python train.py --n_layer=19 --d_model=192 --n_head=6 --n_kv_head=1 --head_dim=32 --d_mlp=768 --vocab_size=512 --activation="swiglu" --norm="rmsnorm" --norm_place="pre" --norm_eps=1e-05 --positions="rope" --rope_base=10000.0 --rope_fraction=1.0 --qk_norm=true --attn_scale=0.177 --bias="none" --tie_embeddings=false --parallel_block=false --init="orth" --init_std_qkv=0.035 --init_std_o=0.0 --init_std_up=0.035 --init_std_down=0.0 --optimizer="soap_variant" --lr=0.0067 --lr_mult_up=1.07 --beta1=0.95 --beta2=0.99 --lr_head=0.00903 --warmup_steps=120 --schedule="wsd" --decay_fraction=1.0 --decay_shape="linear" --final_lr_fraction=0.1 --batch_tokens=131072 --seq_len=1024 --doc_mask=false --train_tokens=651600000 --steps=4972 --dataset="wikipedia_en"
Each number is 128 + 24 x the weight over its row's rms, rounded and kept within 0 to 255. Layers, rows and columns count from 0. Numbers have three digits each. The size before them is the row's rms in percent of the matrix's.

# layer 10 MLP gate, 768x192, rms 0.167, rows 502-573, columns 128-191
082:103142122089172135140115136149094138146109108151152131142112109175170076103145123151110143123159129101108122138125140139108179112127114151115142086153138125129157077130083096133172149185153114
102:124127159118149164141134119153103150124135164153128109102116109118136117100116103130140117119147182168131099120113099132091118139130110124136122121124095115091155136158135149118113050124144143
104:126091100104100148122138126130167092149156104105102142139143154107156140145130156093108121148147083132119132089089130116105134141135104129135115110160123135140134165097168134131135103132146158
099:178099144082168114086165077119184087128128139109160142173125131150074168114120137094133095142120151170155130106147126089121145131110123106103109123118126145123130167130159140159080146109158131
096:153141081116162120074109059122115094128105153113130132148162131126118128117130117137150176122137108122144100123111126113118116147097110100122157140128108148158141106114120094122131118136132145
101:162130118117140107145114134131091121150144075119090112140168126113138148142144163124114147135155119091144112130167103132108136099180135135096094146123142150137112121130099126121101136134125094
097:134166111104154154112112088132162139143157097104177136106150124105166173108123145125163151129123145117137140116083148126127130137105132091090176139148147129148154171140149139116127108141160128
104:110105112113130158136090138136086136139064137134129111117142154171107109090139114151173113115130106146113163129115129117139119129133132154104139100114159137099172159181165114115168169141093120
098:109141122159087088117118105134158109122101099100101152119133184112142099088124116107163139157123120110122082104155127149100162093068123160137150119152141149165142123169150121130113126139129168
090:069129106118152179144171108127113102104124103126126161095173146153125124123096141144079178093111117170127156120125135182096145091104096122129132176143132095134152132104100171123137158156132135
101:141157121134155082098178123100108186122150149139118088160134115135103164136134076101122123103163125099138105132152120101139149145141140090126117140133150160113131155116158109163162113126122126
098:147166134141107103144110136121113105156126121100130140036117135085113156153183131132120108141136120179125082112101135100086167082088127130140144150128106135127092121142173123111131129127134091
105:091092132159109137127108099133129080147129142119159145143118145140115144135096131078129081122132125163102142154114122123160162168090129160100146133145151112117159118079135099102131147128125134
089:148131133103155063106118103118086137130113153137127113081147159159161124152088144159139148093114096111119116156117117143134144143130125139093152117088096137125154143121143147172129124107153129
099:148114118077153129139107107156117189147082123124090113124092118140159148133110110129092119148119143146155112112128097116105139138134111133145067136095092160106138110155195140103119129102074133
098:167108115150165141109134124111151125094121165120117124124124124112133197175155115139107136136142172170107084094135101179121124166136112119098101101109096109161125140147112135165166108128094126
092:144138149108099147157140148127148184116132122163106120127142116125134106111130121177155138137148135130191133061127135129097111104143114141106132145133133125126125141085135093116117115146119163
105:155162131085180146135126172116140101142137134129111124154125135159142141137138116123171102109121099106092132128112152152117114129150084104107135121131112171128160083170131148133071147126159132
109:108122128097137125148133134100098090141136118078152123133141135110149123116201132123144114110140104155169170120121138155134142116130147151139151132102159104105089098132153182133100156132162097
099:087108077100122168133096121111128089128126131109113109116129112145099116160134131084148146121083121174127149125141133141162137158110131125097144143135132147141149115128104116095096134134109161
100:080127130106141120150089096125094177160102150118131138112115143126114112169164099120154182121140093118154117168131097141124111116164129158108134098093149164149089142153149112147104139132132116
105:119159080109084131107150098141157091162156174118188163160136119119160146124153155086166128127115108128101179152118087109154104135146130094165112092125118142113130129171111126130118140141088121
100:138147154121082112151113104147083124137110167093121100146118131094098161127100115144130145116146162132119094123137156111101139140140135145115163126123138105125121143121167125144138135125101105
089:153196093137135140120129136132177125133113165157143112132148112144135115089109098112138153148100113154113129116128094116078137142110141106121172114133137134135100077149120117110154132151095121
109:110134105140126152118153168108123118127141114125100129140121103103167107081132154130143140134128113159113102136116188098146128140098125116095158162145144138120131175108168114110119107140109121
097:147157148135108121137121102082107103132100146164140153126139160126133108159130137081152123108095161142136132096119154126157110157132126132143077117136145170101140117158103134082071114106126125
099:088164122161125161111090126111119175101150125128152151105127115147146105111131122119164147147182142140104123132108107103112118136112128084120139126134119124136176150125111100136088113171095099
099:138115095150085173095133121152140155174071169115115130143125167115141156100119119109114155105135132060160133121111102113125158152109075156100115139134139149136149138144155164157147125149150125
097:098164167140134086109137130109139151148124139081141125150136103139161089158143165125107140119138101125114131138175159118133133131116095147149140140123112129120121096110133080108158118105130204
094:093099124132106123079105113120156129098171121163146144120166109134098117153134135112149153132184117144132132098137148157138123136072124107088108153131112150109152087139123100088115104149121144
100:113118179127163155151152097082142169168113132117108105162146115132137136158123079133145128128098130151140140086128121114091129151134117109102172101142132144090095118114109125164122158110136130
101:144091130157086137117150116155149156131092167122148138114150141106108138152099157130143092087136102150109110170171183133140131141089119118087094142145146095111131153162082129105104100183122108
100:104149142152105128138122157088132114167151124136166157109147142108111096127103145129161149156129148128139141132102109160146138172117142099127140197134136136138149118185145142153133163162105121
096:148170144170151129150109116101140126117128147174109156147113136113135104134154103086128157156133126132074146153137089140131133147135113155141107141103157126139156092123151113137103141104135086
097:150130109129150176118139127135129121107086114121133110147147121146167148129136118149128134107106127073102130153148078187117121143132110129160107155151079104098148112136185165088127144103181080
102:095133111129107143088135080103105154115136090114125150100164143134146099149144150141128133155144157142143106146151170153089126157129158114156105159123154159120143149131154125118106148107130073
098:119138127116122153067137113117132133135124125118145121116144082126124122111168133147189097118132190125119134119189143098120180143146155147132107119163141107145109175162108110102136091149126144
093:108126116141188185116133159141173163092111091114134115125100099114112133157122117092147096133074115145104086141146057135136139146094151142138135150131106128148090149118128116152091121147113150
094:117123117095113176148066112151119118150125102140162130150107108126137150106138134128142108127134173095130130142138115122139151144137131137130163149191166137128092117136159117110150164184099161
106:101138122132116118153147133115130115129138144150104144146149081126177128209119098133126150128127155110111157169144145143159117158109099118119124124155087116124158171120069098072101112133116152
094:135095101090102138113153140207133192127139104112102124126106179151112135152127144117121091144147100178131107155093100146129137136130133149087119121156121121147131131119144107117141160097162120
091:107164161146119153145147144073181133159096118143095129137143130129111142138119153093154113185118139130141133147133107146147178152156085152147134142132163133127102109157085133111162157134121111
098:179159072108130100081121081133150147114142152160162110094101122119162120169127130173131125185117140115138105172130092112126162143156095187110092144124136118118117137123161164107113135130120110
103:086141091127132170102130160099164128120113115146102133140144126058125117152167160124115148087149128133135149090117152129133143128120165172171138156091111136121111182080092082109152142134117110
102:122124125129146117188110129111158114138113124147137186093165102161107095116116152130147132112079132127129152114151149085143136115126111137102166108129162100127095149102143112103122139128100150
103:149163085126122098159128097133120134137130114147116132116137135076129180126131132120130102115072132118125082120123134106102172107130148168121147155168137096119125097150125123125119112091107129
098:120151121136124065133182154131125181110132145151154092147132136132119079134097102088163119169140129154108079129160122138143116140086177148109137137158097125091108110123153090106154134135125139
099:131156138152122144137144146073131112137115150151095162132159105113125125155136179121128126123100093129183167178149108120114147121141153134148114116099158108150117121089178138083151163150109097
102:138149139178120128112142104109147138159184116097115139112153129129125126182139176101122147193132131155124133113132074166150124167151107184128123125105114117087153105110137103102131150121145132
105:126123123128153135089135119123129130147161139142122128132157126137123130093096136132092130114119110100112064102123099137118093122129203106121093138127185134086109155133118084153158131119119106
104:137128083133147137160143123125113087138151133147115137085150143114095148143133148116113127129119179118080118134097098101110142107141149135138103114114135098143116087115111126139147094159090131
101:106123099126159135162127170144133173133115190116112151133128154120123094142086176140101118117143145102094144127132157139122127140140083116144123138090158147122060125129149157144110135122123127
096:106101144112106148139128138132101107162116137138123140152152132144114149130126131157134091129133082165106140130144142104136127107125141128133178129202110149111083115126164107114148114118154140
103:107158102121101098137146092134125125202135132113133168154128104132135101147126147093145138112109119122155093115135143141103100121153095118118130111142157132157151138159126140120116138134134124
107:131098133088147143170161093141133104141161167110151110119145161104183122148153146127131142171138157105149110124137105089139159114142119126099112122129086154166155139163141116159112087089175106
106:109123114129122150126122188116108162105129105102115123155133092109117128125091114130143145172117126115112140145116164080118091115104109123131143150146136120145098130156081105056100083129156140
099:105144136069141152133112178178110158120129118123142084108156128115146107114152146100157173108102094116180105127082154125112141140189153131157108153119154129123153187121133173135132142110136151
104:145160146153162143131129101117123159170161133084129141129122184175106158108104080118139160151132150133147122137122104093165096120130144140123143129130141120091110143120130135124166127084165142
098:114148144135138096126138109187116138137105109112155127124156120121120133108095134095108149126112139111170108117122148080164127151161103138143145137141155096098148089176095138146157154181118171
101:177141166163110169182148135125127138133095152166158135139151153125162157124141135141137129171127131169118128134091130106113130148076113127150119128160127106107103158094214126144108091107125128
098:100126163132098174126129067106162151134140163129114120103138123130113120092154164146130115112090114172138121123133121121156151154135130141109165175121137133107134122140136131111127135088159142
103:124154131107105155119129102113156139106192118122130095120141146166135147151097144138108141088132156103113143149160132128180137125099132134132127125132159119141121152114156163145138151094121142
103:130144099090128117155144137131079108137176165094108110143101144113082106105156105111120088093119104138119165126136086119068124129141145112152135097169145125117138132149114133124113131120156097
095:161194153106154145080144132132125115138162146131121140119115138129120108124097098117089137105126158131123114124092102104156109148136175130091116078116127084142145186111157120154113123105119117
093:154109099108157124166120123144125127137125166147129187139136147130121118086108098113113091124143143138128105136168121139114169146115145146110167132133162139116116167134178097148167132190140157
100:166157127118070136154154112110115210094104159106151160079124149099115093123137092120118126150122121141092123117128116153138116106105113108146091136078096129156139152160133160099091143132148128
089:105156156110187156148125110096141124154139194149124131125106149098161106131095123143129124103085112137111118147119120147149141134131104160130116134139119076085085096086113144108098137165101138
111:157145137141115113136122141107140157109176125131127133161113148100151142113155111139111136154113126118099091127145110138153151112141189079105157151142160111145142148139098114147117112112120155
102:106151114094168159132132140146118145138133164091099157100171156123153159124105104127144127088161178112120119148098118111109072164146130118130139128120110124147126115135095154131104126126161152
108:126121052113094114111139090108160154118116102125168141139100123094143128135183170123159089131145151145125151123141142152099109131103139154111128147121166136103114171137141173166116107128109104
102:139141144123104125108131114120139158117116089129117119155103110135089106099190139131118117118084110107179103115118149134152126138171163088162099114131155112172106161139163131105116116139132094
101:155105119113120097127077144092176113102148173144120122156168145092123103134115122110125153102119125138120184103129114166109131135164125141115120084144129139117113103178121090141149115155065085
# layer 10 MLP up, 768x192, rms 0.172, rows 502-572, columns 128-191
085:143165185130124112118112104095120050129133125136150115129113160123150104110120084149140143121134137138135137120173126114084113137100093141156144115143102111111142159123109123146157083118110113
102:144128121137104145092161145101100095138161049152146131113165113171094142143123135144104184122138134141124114175098125153148093118144087120140171131188129084152126083119130154141142155140132140
100:142198103138108123099135121139151135174119108118129142101116150137113163149165108119160151116160140106139105114129134140127162144119155162153108117118154093118168124145097179132117146103123152
105:134118122114103128179093194107155152147129145100120128131112137158127128134154129181117137084136109074142107085147147130149142123104176110092130138148165102068159142144112163128119157147112165
095:137129132120175092135117116098134136143148108155127159070130134083139162155097167121124109151146135096132173173113125111128123162180139106125141125161123088113125080133129109130133137088125141
099:113141136106096075138120137150135141202177111085097155087144141109119154081170105110111172116137114137142119135137106181102175153127064121154116137141134151139109078139142108127153129177180136
103:114127132144087085145111139146113164157177132192126102085129158141098156117119158101088126130110134092133154137114152145196140186137093085196122122137131123131137170133153143087144130072099127
099:166125104107063101132138131147143125113138089103124125083111138120099104139126145149156155138092155080121161107151120142119161106134139130126139166120121138119126119151111121096125121149119113
098:126145099142139123089131121136118140126104098129142159115089128147109100121137094120158127118135109112129148126162149139059133113113109142139134118153073134132142138158135170102100158163147137
096:135140104131114107166143142122155095154100161124129093129115126145129104112138174142143092148137142130128106147094128117112126131130198113130157122137139125108137152126156052121143112130146154
100:137098062105116132108132097091145133110098145120124116138097121149159126105144199152107095138116129131128088101123163161117120131166102164101147131170101116123145110127095134135134122165138097
101:123118114165114090136162116180132138145125154095158112152083119116138151187168093156118099154103128105107138102141094149111161138102128098083131098153110132174110149148127094146119111091181121
105:088144145098123153154159130144155138104102086154083139153117161137089119148131105101106169085116167160129103116126127131124123129137130164130121117119098124144085110145111109146147177140133168
092:128128118134110094124070097122081117093158115141150120111121166102104081158099152138107084114147110149120099098093115121099165100145081120138122122164134149143131139087145115149117171161135109
099:125124137168139168118111134111114130102099114131157189113144136153149163140149141134120126123112099100155142131164107081124123154119103119078142129140159086183118182147109124065117089111109122
103:128115171129097127120117154158107143101162126153123087108151115135114111150139103132119138124109183115140133149155118106102104127131117086143168138140132137168139100144124143090138171144137153
099:103075125165145129130079158171142130169095125105118108099159141123121110141143123111110157133147147158132124126163123127185134129092123111142102128147153115144142136121119130129170144105127119
092:115108129121112106119083183151128164123143138096069121155131121121094166096118116171117119127127088128121088084071153144123130146092116172136138135125185144155126154125121093131108134115127123
104:121090140097181155157121140130124126113088088107138142115162104156115113133144123144138133096089151159092139141117107165142108105167112134104123096071120125078142144176118164076122125135093127
102:132112151110148123133144098160136150123126161115121142117161123121118110116128137149099118116145088135174144100190124112097130121125107120100135131135120093158134132107127136141178079136150163
102:138122118141145155119116115096124129119113064145109110139085151114113146104172122169060091078096135111138140128111116152132115139079164167120179121117149119162126142118132126174110107138095112
106:115157079107091108123128161143194078134112150090106146113114158119134130166160142075137118153127156122119130122143089113129135119133164130109146136152126099125117062163098169118156134139073171
096:105132134129117130163087136171160149117104104125141175159129130129119137120132163122118123135124132117126151153118137083118126094137061098124098139105155146104097147112116170134158113120122113
095:141140157128131150131094141196139124125136132121179142116168120113148109105142079092115138160123116151088141126105131122119161123137134103127126113135101142101102123125057146103136157122141090
101:144144186160128138171078133115118135123095129130151097144143108157119095116126112157177133108119156119163136124145137166094132104102138106118125123140171100100138151143131112120152126108107120
097:099113161149123114127073137129120104141133145122106112161143084126133118136142164138097146088178125149137189124197159144104128144157118178122125147116131164131103113116124118136113123105110146
103:110081144147121131106157098128139103104121162151161138080196153164093111119124128124151137154118169109151159165134145159163141143130095109166128103118125158123119166120114128148120122134102106
091:116098151143148125160128129127133135144107118101074139129155133131114150148144120086134162179114119092186149115105091107107137108115126156151112163129139141115115113112128124127108131121106150
092:147105128130147183185084111124122099073131124136156117127131102138113121082115127140131123087145134123110126140104091130092144147167151152102172104097140139085101113119120129125128155139102152
097:118077166113165099122101144119082139114121112132203118127128095123171148154131084121145128155125094144138115073126136101147082079119115155133129129182124104123124122077107148126104127175099121
105:148138101118158104180135143167116119140129092119135125111096114157153139074114114127168115124121118137096145164110122156089123106148154112109127129112124099094161140151151123123150133120141170
102:108153129105149098121097110136136138138185132135115100139094120110127142088101158162109140098170124081091151132161142099119149096114105134128149147115125138107078160124115072133115125135118134
115:167106124090125066109156097108119143135144146159090146147100143134074139128158151120111101113128172151128097175134079111146114141089122173161089147119127115122101119134089122137120124128115093
102:118150161096132134126113142151127121119135109153079138138076125162114140136147129174102094116114110171141146095091099129143148130143122176167123105135120082128131089146124129195152124120155090
096:128127128102156123155109132127165118143134152123162140124114095153121108125110145132125164132128067152137146141111095116142134146168152139127143092131165143103090092198164152133135173091109113
105:118132118145158163143095132112112092153135117122158188095122129106132118118125094096133124153131137134162099160125128118111121118149107104121160135146122108099111157116089135152159120139134119
096:178102103083109111127071131136116161106123143119145108142143138095117080078117127119099103113132139136133082136116112113133094160129141160114163126139139125142091118150110148108173117119121119
097:125160102159155125087083121108143145146160114095135142115141116090128124102143126141100104125145089143150101104141169177125180135138106101145113099112152129115082115172120117120091087127122115
087:135124119121130103159162160141169149136118118105106055122120167146152135081165116112112133100142123138173162132156138145112135151141131149142132095131111154115128146096094121150066137117124090
099:131146128109144101114119112119157089140122159132153168121136126164140156162110178146084113140133155140113151141113141092134122131104124142131126136130125109124109148151162127089156129158138115
087:107111147150126140123139132159152149098131108113127178128128151109119095111135114131137174116166173080125118167141135143115131127107152136060173109121141106142142105150161172120110128121091124
092:114106099119145083097112136125115091152087099154149152117133188129117146157184135141146132112140132153141164093162141112124159122129127113130129149126068115133129111166116134160114155148096155
099:133105113147135136114140090096147120140146054115124114152145132129092115149155122128117107131092154108106095175098118120164139185129120121130131109131153131171161148108153147105155118124171107
097:129128113075159135096108114119140168164126140112077132101089103120120121135105152116146104119097144176109142164110130149110152117148149141151100159138116155133130147136139123110140147098051128
108:088134143115101134176078160129150130086116165131116139109139147160096112138117161106102101139075161116138147122138142105151135160129147138123107161096121094140117104094114127108113119137127103
101:112133143133149156114109110100150112117127135151138144141115180166132125130183148105146135191163155082131127109102128107140121113142101117093136155153145155142127133130116077119158149111168078
098:131152136064128144156170148105094074151125106088146130151160128117162158110100142130092194129114132093141090086170130147099115106132126088150128137146105163165133150148136099083114144137127136
099:144112087130154137148160118074145110140103112117116157131116100123118084125142158123136162133138117141127144139150130135133121161130116135169140117147125112129129090079125102167138100127087093
107:152128086124135119105122149098138102118158173135130130113125178129138150105132152132077161187130134135134102114116120155170137121123118143125117161108129127113206083122148107115131150142112142
105:146163114128163135108148145142120123121155163118126077174112142116116114130114131122148083093107199168148087116100138099097109105150099126074125117175108164154136125120117125029153106140152124
108:100124163154157109117094086159115118144159076133109087121107138172195135130090117157187183162128108108131097122134135093124140143118105096133169169145140111057155132127111134095143132136101145
098:151143150140126155167139121097149134148143131150107153147150137112151088137079137137157073118070133094097082141098110110077154178141126131174145147153161152114067117135134146107150099096093164
092:125107163150128138115158141118096116090105143156097125135129165135079123144137085110113068145133142131174146138176159115169100151156110131130146145163117125131149112124150075080164091117138112
098:142125169153100157159153150116136123132163127142134153188161107110147126161141080091155110147134118131119119169120114110137167070122181130142119095156075172175121144139137084146156129132154122
102:148105119096137111114143164133095155156135139162165112119119102141134184112143168126137116121122149101116123098150084073129148126117143114160115099082125132125188134092104120101127156133155148
107:159160138118118099126144130121088163128122162166118105102146090128116182086137113139136145100131092137152123147098076119132074115165138125143084134141113136091116121130094122165140137130175141
090:104150132157125090136115157119149101135102135125128146179121090142097177102119127128129114095131118136105096127117121123166096146134142175107121183120109089146127152117144137148135115085116064
095:109107112108087125116131110136116113143150149144130134136125135102173111102120097121131093150122135130116130136163145139198150132160146111093143145134122127183144140129138134108112178127104150
099:151111094136140155104140111131131160157135137169115112083108107099172135110138091162174130087128073122151136149100168103109139098095173159132111148109161120148119136139146116121147140089164147
101:181151145151094157120168156127160125130132138124167096105157146159098107152118183082136169142143134125132115125153159074141093165119130111145173109120129119084147155117154122096164136141165163
100:096129141115107155139123171151158169151107163150154121098121093137142168107080121158099121137093155153140148137144142162153147122144110115116134123089133088131137129123136132129093122137164137
106:154068116141105107152124154095095140117110125119143103031101103129120103116121106146140115113151105107170125130077158146077113154157101110139163102093097082101125103138141114146111116139133142
097:127108097187148160111112134117154097130081082157170116138129127118112185111154129107152160136140126106122134125138103151154107119179114110118135131124117149114150117141141147114126132113107117
094:076123127099135115139138096102060152150137154141115098104103122159142119139143153117166067106143131118140116155194146150151084142142152174137144162144115138140142098132118152151123130128133133
088:103174142171110092094140175088138187069110107129140121162115100124105180117112128140126142111157113146167126123136105125133164097128077120146142151099111104150100124111136114131140116139126143
096:127104135100107107126090104136156159147156116121106124135125112185122112134121108099145150086130150116095143165140137105135084108181127107133128156114118141118130111055155135133148069153100168
094:112145138157096106113176117165126129119109066113086153084090152165117128118147116117118124112149114110148144144088150081180145080121136090104094145131183149107123159154114107134150116100137090
102:105135164143094133166091152142135128155152110158176082100113116147157115154133125141112080117140108110101136108088120156126149170155126121131136167161135114169142150095135134137134128145128091
102:158088143116171107108155158098105144131105147113121133175103194110172110170138131134152141128097179108152171100133119124100112133117077171134114171107152148105111092131125136125151131101166123
099:125127134134111124136163150106098176148110109120091153173098137122158159129147146133104143122106145082096151123159146100096122145123115157121113181110098137130144139100111104139124152158149120
104:129148136134103154129142141161167169089121113104151095146123160171110131104173089140091129117128108107147116133117136135134119135124138113138130125101129156139107137148153094116132100097164135
# layer 10 MLP down (transposed), 768x192, rms 0.151, rows 502-572, columns 128-191
111:118102071113127132127155136150108193098094115140118154137133111156097157136121133087127109143162117122112147094093125140172114130159153134110098155097154137155146105137144147105103175115134142
099:115123103126160130126123174138099156126148133102116114166176156148113165117128096105125120118132136139184085138147143124101121123120153136087108113131121123152117097107112165124061142152114132
101:132123150126129101089192156142144124147169103121124131175119142128144147118097138150125133159110100126156131159103118131109106131156109137135097112134158118090137131122173161128103089141149100
104:150087162100128122137089142150121098161152143132126109123098106121109128104163109138109163135100082106148109104128129167099155135136124098117176143089172098122137136069116130142166147124108147
096:114166130163127172123145123152145159140135115137132105105129101138117144109120178147095107161150140109100094143114144121151132142106105162137153106117126115088148136132128124110188137140086179
101:098101131129123149155105121136148120119152173151117155120151130150189116106131111176134154114113135173140124111100125169145132158118088093148142119129105179113111116125157128149133093139123145
105:134109112123112158124153052126137073139142144134127089125133112127185118094168126123094119155102089138100140092086130150129114150160155124128136147121099104122124155106128114139150153081109160
100:138156101104123111116098130110143105140098161117103118106148101144190108119104092160160121115081104131120111107142151128107150127166139149138124141110164121117186171137158138118154125142139118
084:097106119160104070129156117129186117112135075113155103117136148141143088103144183119140120105107098119120147092110131115141150096143137163133145124106104128123135106154148130148090132108135146
096:119157102145140085141115163106111110142116153136143119159123098094113083149119083136150126106131130103147128154140091107111134168138137124136097108136133113117132130172177128161159120090121128
100:070130098146105164138110146135136075108100154108102126118160139133086150138119119145143139179107127163143077104110097131101144114123148126136113116160093101130139121126123163157154147077163122
101:151121111085108161097106081130102126137129095137108116154121140113108135137155129168095159095119153065160118145149110148122085108124151108127131151120105108175148153155131148113143139159166158
110:130129106158109123118135143157156098122164097118155110126132129126147162128119127076175108142130108145122165132126147131103116168151167117145135111151119088134073157116107152147137113158178126
092:100130116156155113137164126138120119112175101145139110148121091132095139177131125114171103120096134111092158100144112097168092105101117156113131129117125130136093170118099095109123123119164145
100:123078144116160161119140115109140102118107136097133135108116151132109096110102140132187096126172134164126116160155140127146140131079154097129141177167166108147165153180141155128173160124102164
095:168138107095108048118112123133104130140151098098125160069139142118130123131087127150141140158073136133127153132111091121147128129182156133116154148157122135122094087125150104127124140105114127
096:108121122136155128111104166139126116130150134144164110105108117128135129141105099115158150148135148124087086108137145107149125143122168099120132112132124107152136121166167161146128138120099153
097:113083149137073123115153145103106131130083114121141116130134123115158151131128139131146123144095114152106151142130135126128131167118108130103112142149105110113053157125095077125115123131128105
106:141107137095153120163133138129122078099102145086172083118130130143072155136123130174132096111117140109106155121153127166155119102120124143128116170128140104087164141106106165101122163134147141
101:120122119085152128138102086108133143094133094105130154128116106102097139105126142124129168123116089157121126138112116175068087115155085141187133135133124102154171128107133098144148122135152147
104:113128099129146101087136143119137125138104192172139138164143154136153146123137120180106129130150095110111138117127111151129098152114143133092135124141135122150093102121108118184110117095113135
110:108174102105140150137153146101173133126093131132122145101134119129134151114152126077072136122106133111086154146142113179129098168111143169145092124134130175128108129089091126140136163083100102
099:139111124129123153114129115112121104114148134136115115132162119160160064134116119149167136121169127167105123137098116150126116149119169126126144113140111128083122110108167088138136151081152165
090:191095111140122140096111097169128129115102122141128113113103150156132080128128133122108105132162125145088160151118149129152143118135155142113114116128112148114110127162100145154131146078155107
103:137114113140131109097157109107145067150153081154125122166127095150133102140118097118140107156128147119099148098144100142156136151151138136127149100142136160081104125095132097111173134146107132
100:152159121145108102164075134124119132152149119133125138107159076124118165118139128154096176147124138126137090153119104135146165120131108120111105155138131142115110127112142128115131157088115152
101:158112118119152132125127171133137112135164138132160162094117158111098118108079163101119136140139144147141122143145140139104144141156142154162149106118124135163127157104181098156101141100145165
091:143099152130168097121079148113125137109157176116124127131128119167132099104139146120121093137127127109106129098047129122145101141125143119129106123108148142112105128075150101134128135166132102
094:116156127166120103123120120116098117128096134114114151111132126152166121106082102120115144096107133129129157060099105120128125144121185129130119085115121126131108158107127118127106089127104113
097:103123125099109192153116111110115120101133146084112157110120129070117120124170136091150143110110105108171149119117108100107157122137144145128110140131078079105137110159109158104119122134150156
104:114129124116107160135154149126111116166158117119140144131113086144187085130134141146152122115109132094100169121117142130117148135138144126065134123124126120103158113145106148151144094103104117
101:130151123134124097130082134140121137107156090110110168136114133109133139083156124171103125098102139098106147137151101134128096110137114154143111092105091154121059167118085163124112143120100149
108:120111157111125075110116120126116148122120136146131153158134184079129125143160106129189121131134152123094134144128083132127141117140124138127110180124098099109090137134147124116102121121110106
102:164124085115122072127088101138172136112110142113142098132161127141136146130117131165127131147144100115094128138150129170106125167112134103131118118143162099121064141120105104075138157133128119
099:136103141151098105140103123118153085135176105131114151140146119146145135188139115132170133137112100129117131119144076118174096105163102143114155131120109170142112161134150103094118141111196099
104:170140105120113120115119194118124099178107139085129143141079092131117151123132136147120145127130118116203152118119132091104124125156115137159152118115149141112113150172097145148144109102153141
096:118153132110121157120121121109168106096133108161118136157139092143143165117110085131074159115160147157148169151120129133098144155110090112143151169124089099118156151127139118159116146160113099
093:137140129119143135163068098109102150173096082159141121101125106105134183144098115100113111116157120114118101172131101132115135129101170132103106112111114075147134136142169129104144165112095127
100:108126149144151133124126112134072150143139104151135188122109111105121120189121158158108120152131139122112120105100097123128135094136119136103126145119123131116176117191164142105168147128107183
101:140084128101120117139149131063127107121135146135135132193093124127113112153117139105120132153121164126136181089130164109117098129148126164100117149108141131129155105104127112108133100165118109
079:151084144119146107156081100144178137112113099114169082084137123156135159129109154134121116122133107130114104124119101126117163110165156119079119131115103099191137095120121141153113122072162144
090:158141122099090122128161092123139107097170104125174141097157134098109097094129104123111131118163131105117162114090173140157138183136114113095143100120111133145151115141151165109113149144126111
097:157108108112091105165121160139149117105123122093110095113134170102101061152122099107111163140125113157148156118117091151149131117111169116118169133161101122149097115135144150112117158143095118
100:122107152107123159120121094126130125145113096117094123082142142112143117137097144108119125115118172133113102129123121142139119124127120117127104170145110118098135114112108083097164165124128132
101:162147114127143137152122138105096119105147091138144092197149127116133108136107118138126165117099131139144093156130110145114150113091108120116097131157119169093151150180118154140128118154098111
103:117152166135107139101147178157111176120107151071124126133120135104095138130105103111088151131135138152123123115187148145114156140153121138127117109093107127158121164129116156130122101105097129
097:108104079167130171149140162140108083166111146095105126104130116151100126140151131174133082116098105105106149132097100151149097150162163155105139163125125127147170101150103137106142127146142108
099:126128126160098150120120108098131152106139108117115097152118129124105120106130187078150134123117146137147171122099149107136130088133137139156116109110156136108132114121155123151086150136094112
106:147144121124138137102144077088125105130150162120161119119142126144144158114112131158150107145159135090142165100153167136149122096117114115120151113119108162118159148113125109152092131159117137
102:101149128103140122127135152146112117148112126151159096107111106125078101096159148135134095127128124138068161107129071110112130131137104106116167119132133132127215133142141090140123110145117086
109:149150143165141172111113112138144091125143132123134104150154152115149129065117129155175144167097125104139112120119135141108126142111078166113120125133152140060132120169138175120122116124120123
095:139169118131109164133112064126164159130118096146111143129127109148115087136092091147119145168144160136156142120112155193169180104137158140151105113084131107146095138123109127123147136156111123
097:109159128124123154111138139131168121136175122090137118149069084124137096111124108137177169102117100122094113150108122170141159121149113162133092095137123125118111109119127151147150164111132141
098:150121125094146133112116159091135149113107124134126152125135122124147097212170093101118150102148082141148086121149082123096097116122132141116108116126157155096110134137180109132132164143178126
104:107108118154082145064118142115106080163123145110096097141092120119149127118158137101100150084174165126133130123146128125160133124115120156104149125094146101103114113091167151132141147153148132
106:139101120099116125094107157161123158094162111133128179146134123143076091104109104098120117085151134164162115089127119135132095137127136130155108124138145110084117112128156155157107141167153151
098:178116148125141130152117164110136146179129068131157171131143118109118152138105107161114114128100155167107150129149160121134146119135141110134164135138112127143083122119116145128085114133142112
101:140126101127126140132127084133153136107147098129128109108113114127112132163135163135156140143112139089115111108164127111093112153171127130126113076172143113125096137126145103086113147160136117
083:118111143138128131111159093099161079100143112118130091117127168108126147172163107116130119170134144106135089168115129138070114100074115122143138149106155132151123146145128131118156119162108107
102:118093113164133158145138116132100094089129120139095105084121151095124110106153157095197125102118119134111127148115103081130099135149148093156105098165147175120129148149108142149143172115140138
101:133145116152153131121109143132098106158097162165122071160146080157127179157111100142139148139102075123116129138162132091182083165105110138086103133116086113111121127119115117102103123174148159
101:112117136125166143141127148161080128107116142137117133132148141120137125105137107105181130138107121156143084094091063143126162132128120137123122112134114094106137138201118127106158144119114102
096:140168126077159130149122101138078169110134107102099077117120124104113128107139134100109124101134112139145137123092107105126119145103122119125122092155166146160108138165134156135107138161138102
088:150130165104156125120177176157142110143146119108151184088167143134132144117140140149162143122156116140127149142129168116094120109143112119145130098129147123132119100129141160121135129138128137
090:092169068111140143168111093118096145100148094140104148135127131144147120111134194153132119119124100103160103116133091155124125144122100143122143121113186118139141136109163121127161126141112106
092:152113118113141129134098109095169109151141115128098114148177141126129125116144134105133128122094147135091127157108153108171146184139095103090115142155133115144125130183129081111130153129136101
097:133134104117193133122167135118139102130085135089135149133130128132130135149121136105133123129118096122140144118139151116141103143098144138122153110113136111149167134148101158195127123056161145
104:080104120141149137118116142130129109085108088115136121111095136123111128137114167136127116141160129112098123139145163110137118170136115130070100140148151118136113132139121157098111135117164096
104:139101116135163140142115092148155152097127140131134124118147129099159125122102186153156117127130174118105109131094148178154128130177131107155124166150129086118153126105108135154143113143148135
101:099124122130108119158152108121119139110108100157144113138139116144156127137151161122117120130160105112122120149142120109151113160099098113107118113166130106057152096101124143110084084130133103
094:120137112138079140132128144151109134102115123120112117136156133159086105145143158146118083131121091081149125109146117130115175133129139129132100117097159176158070102113175134106178130138136165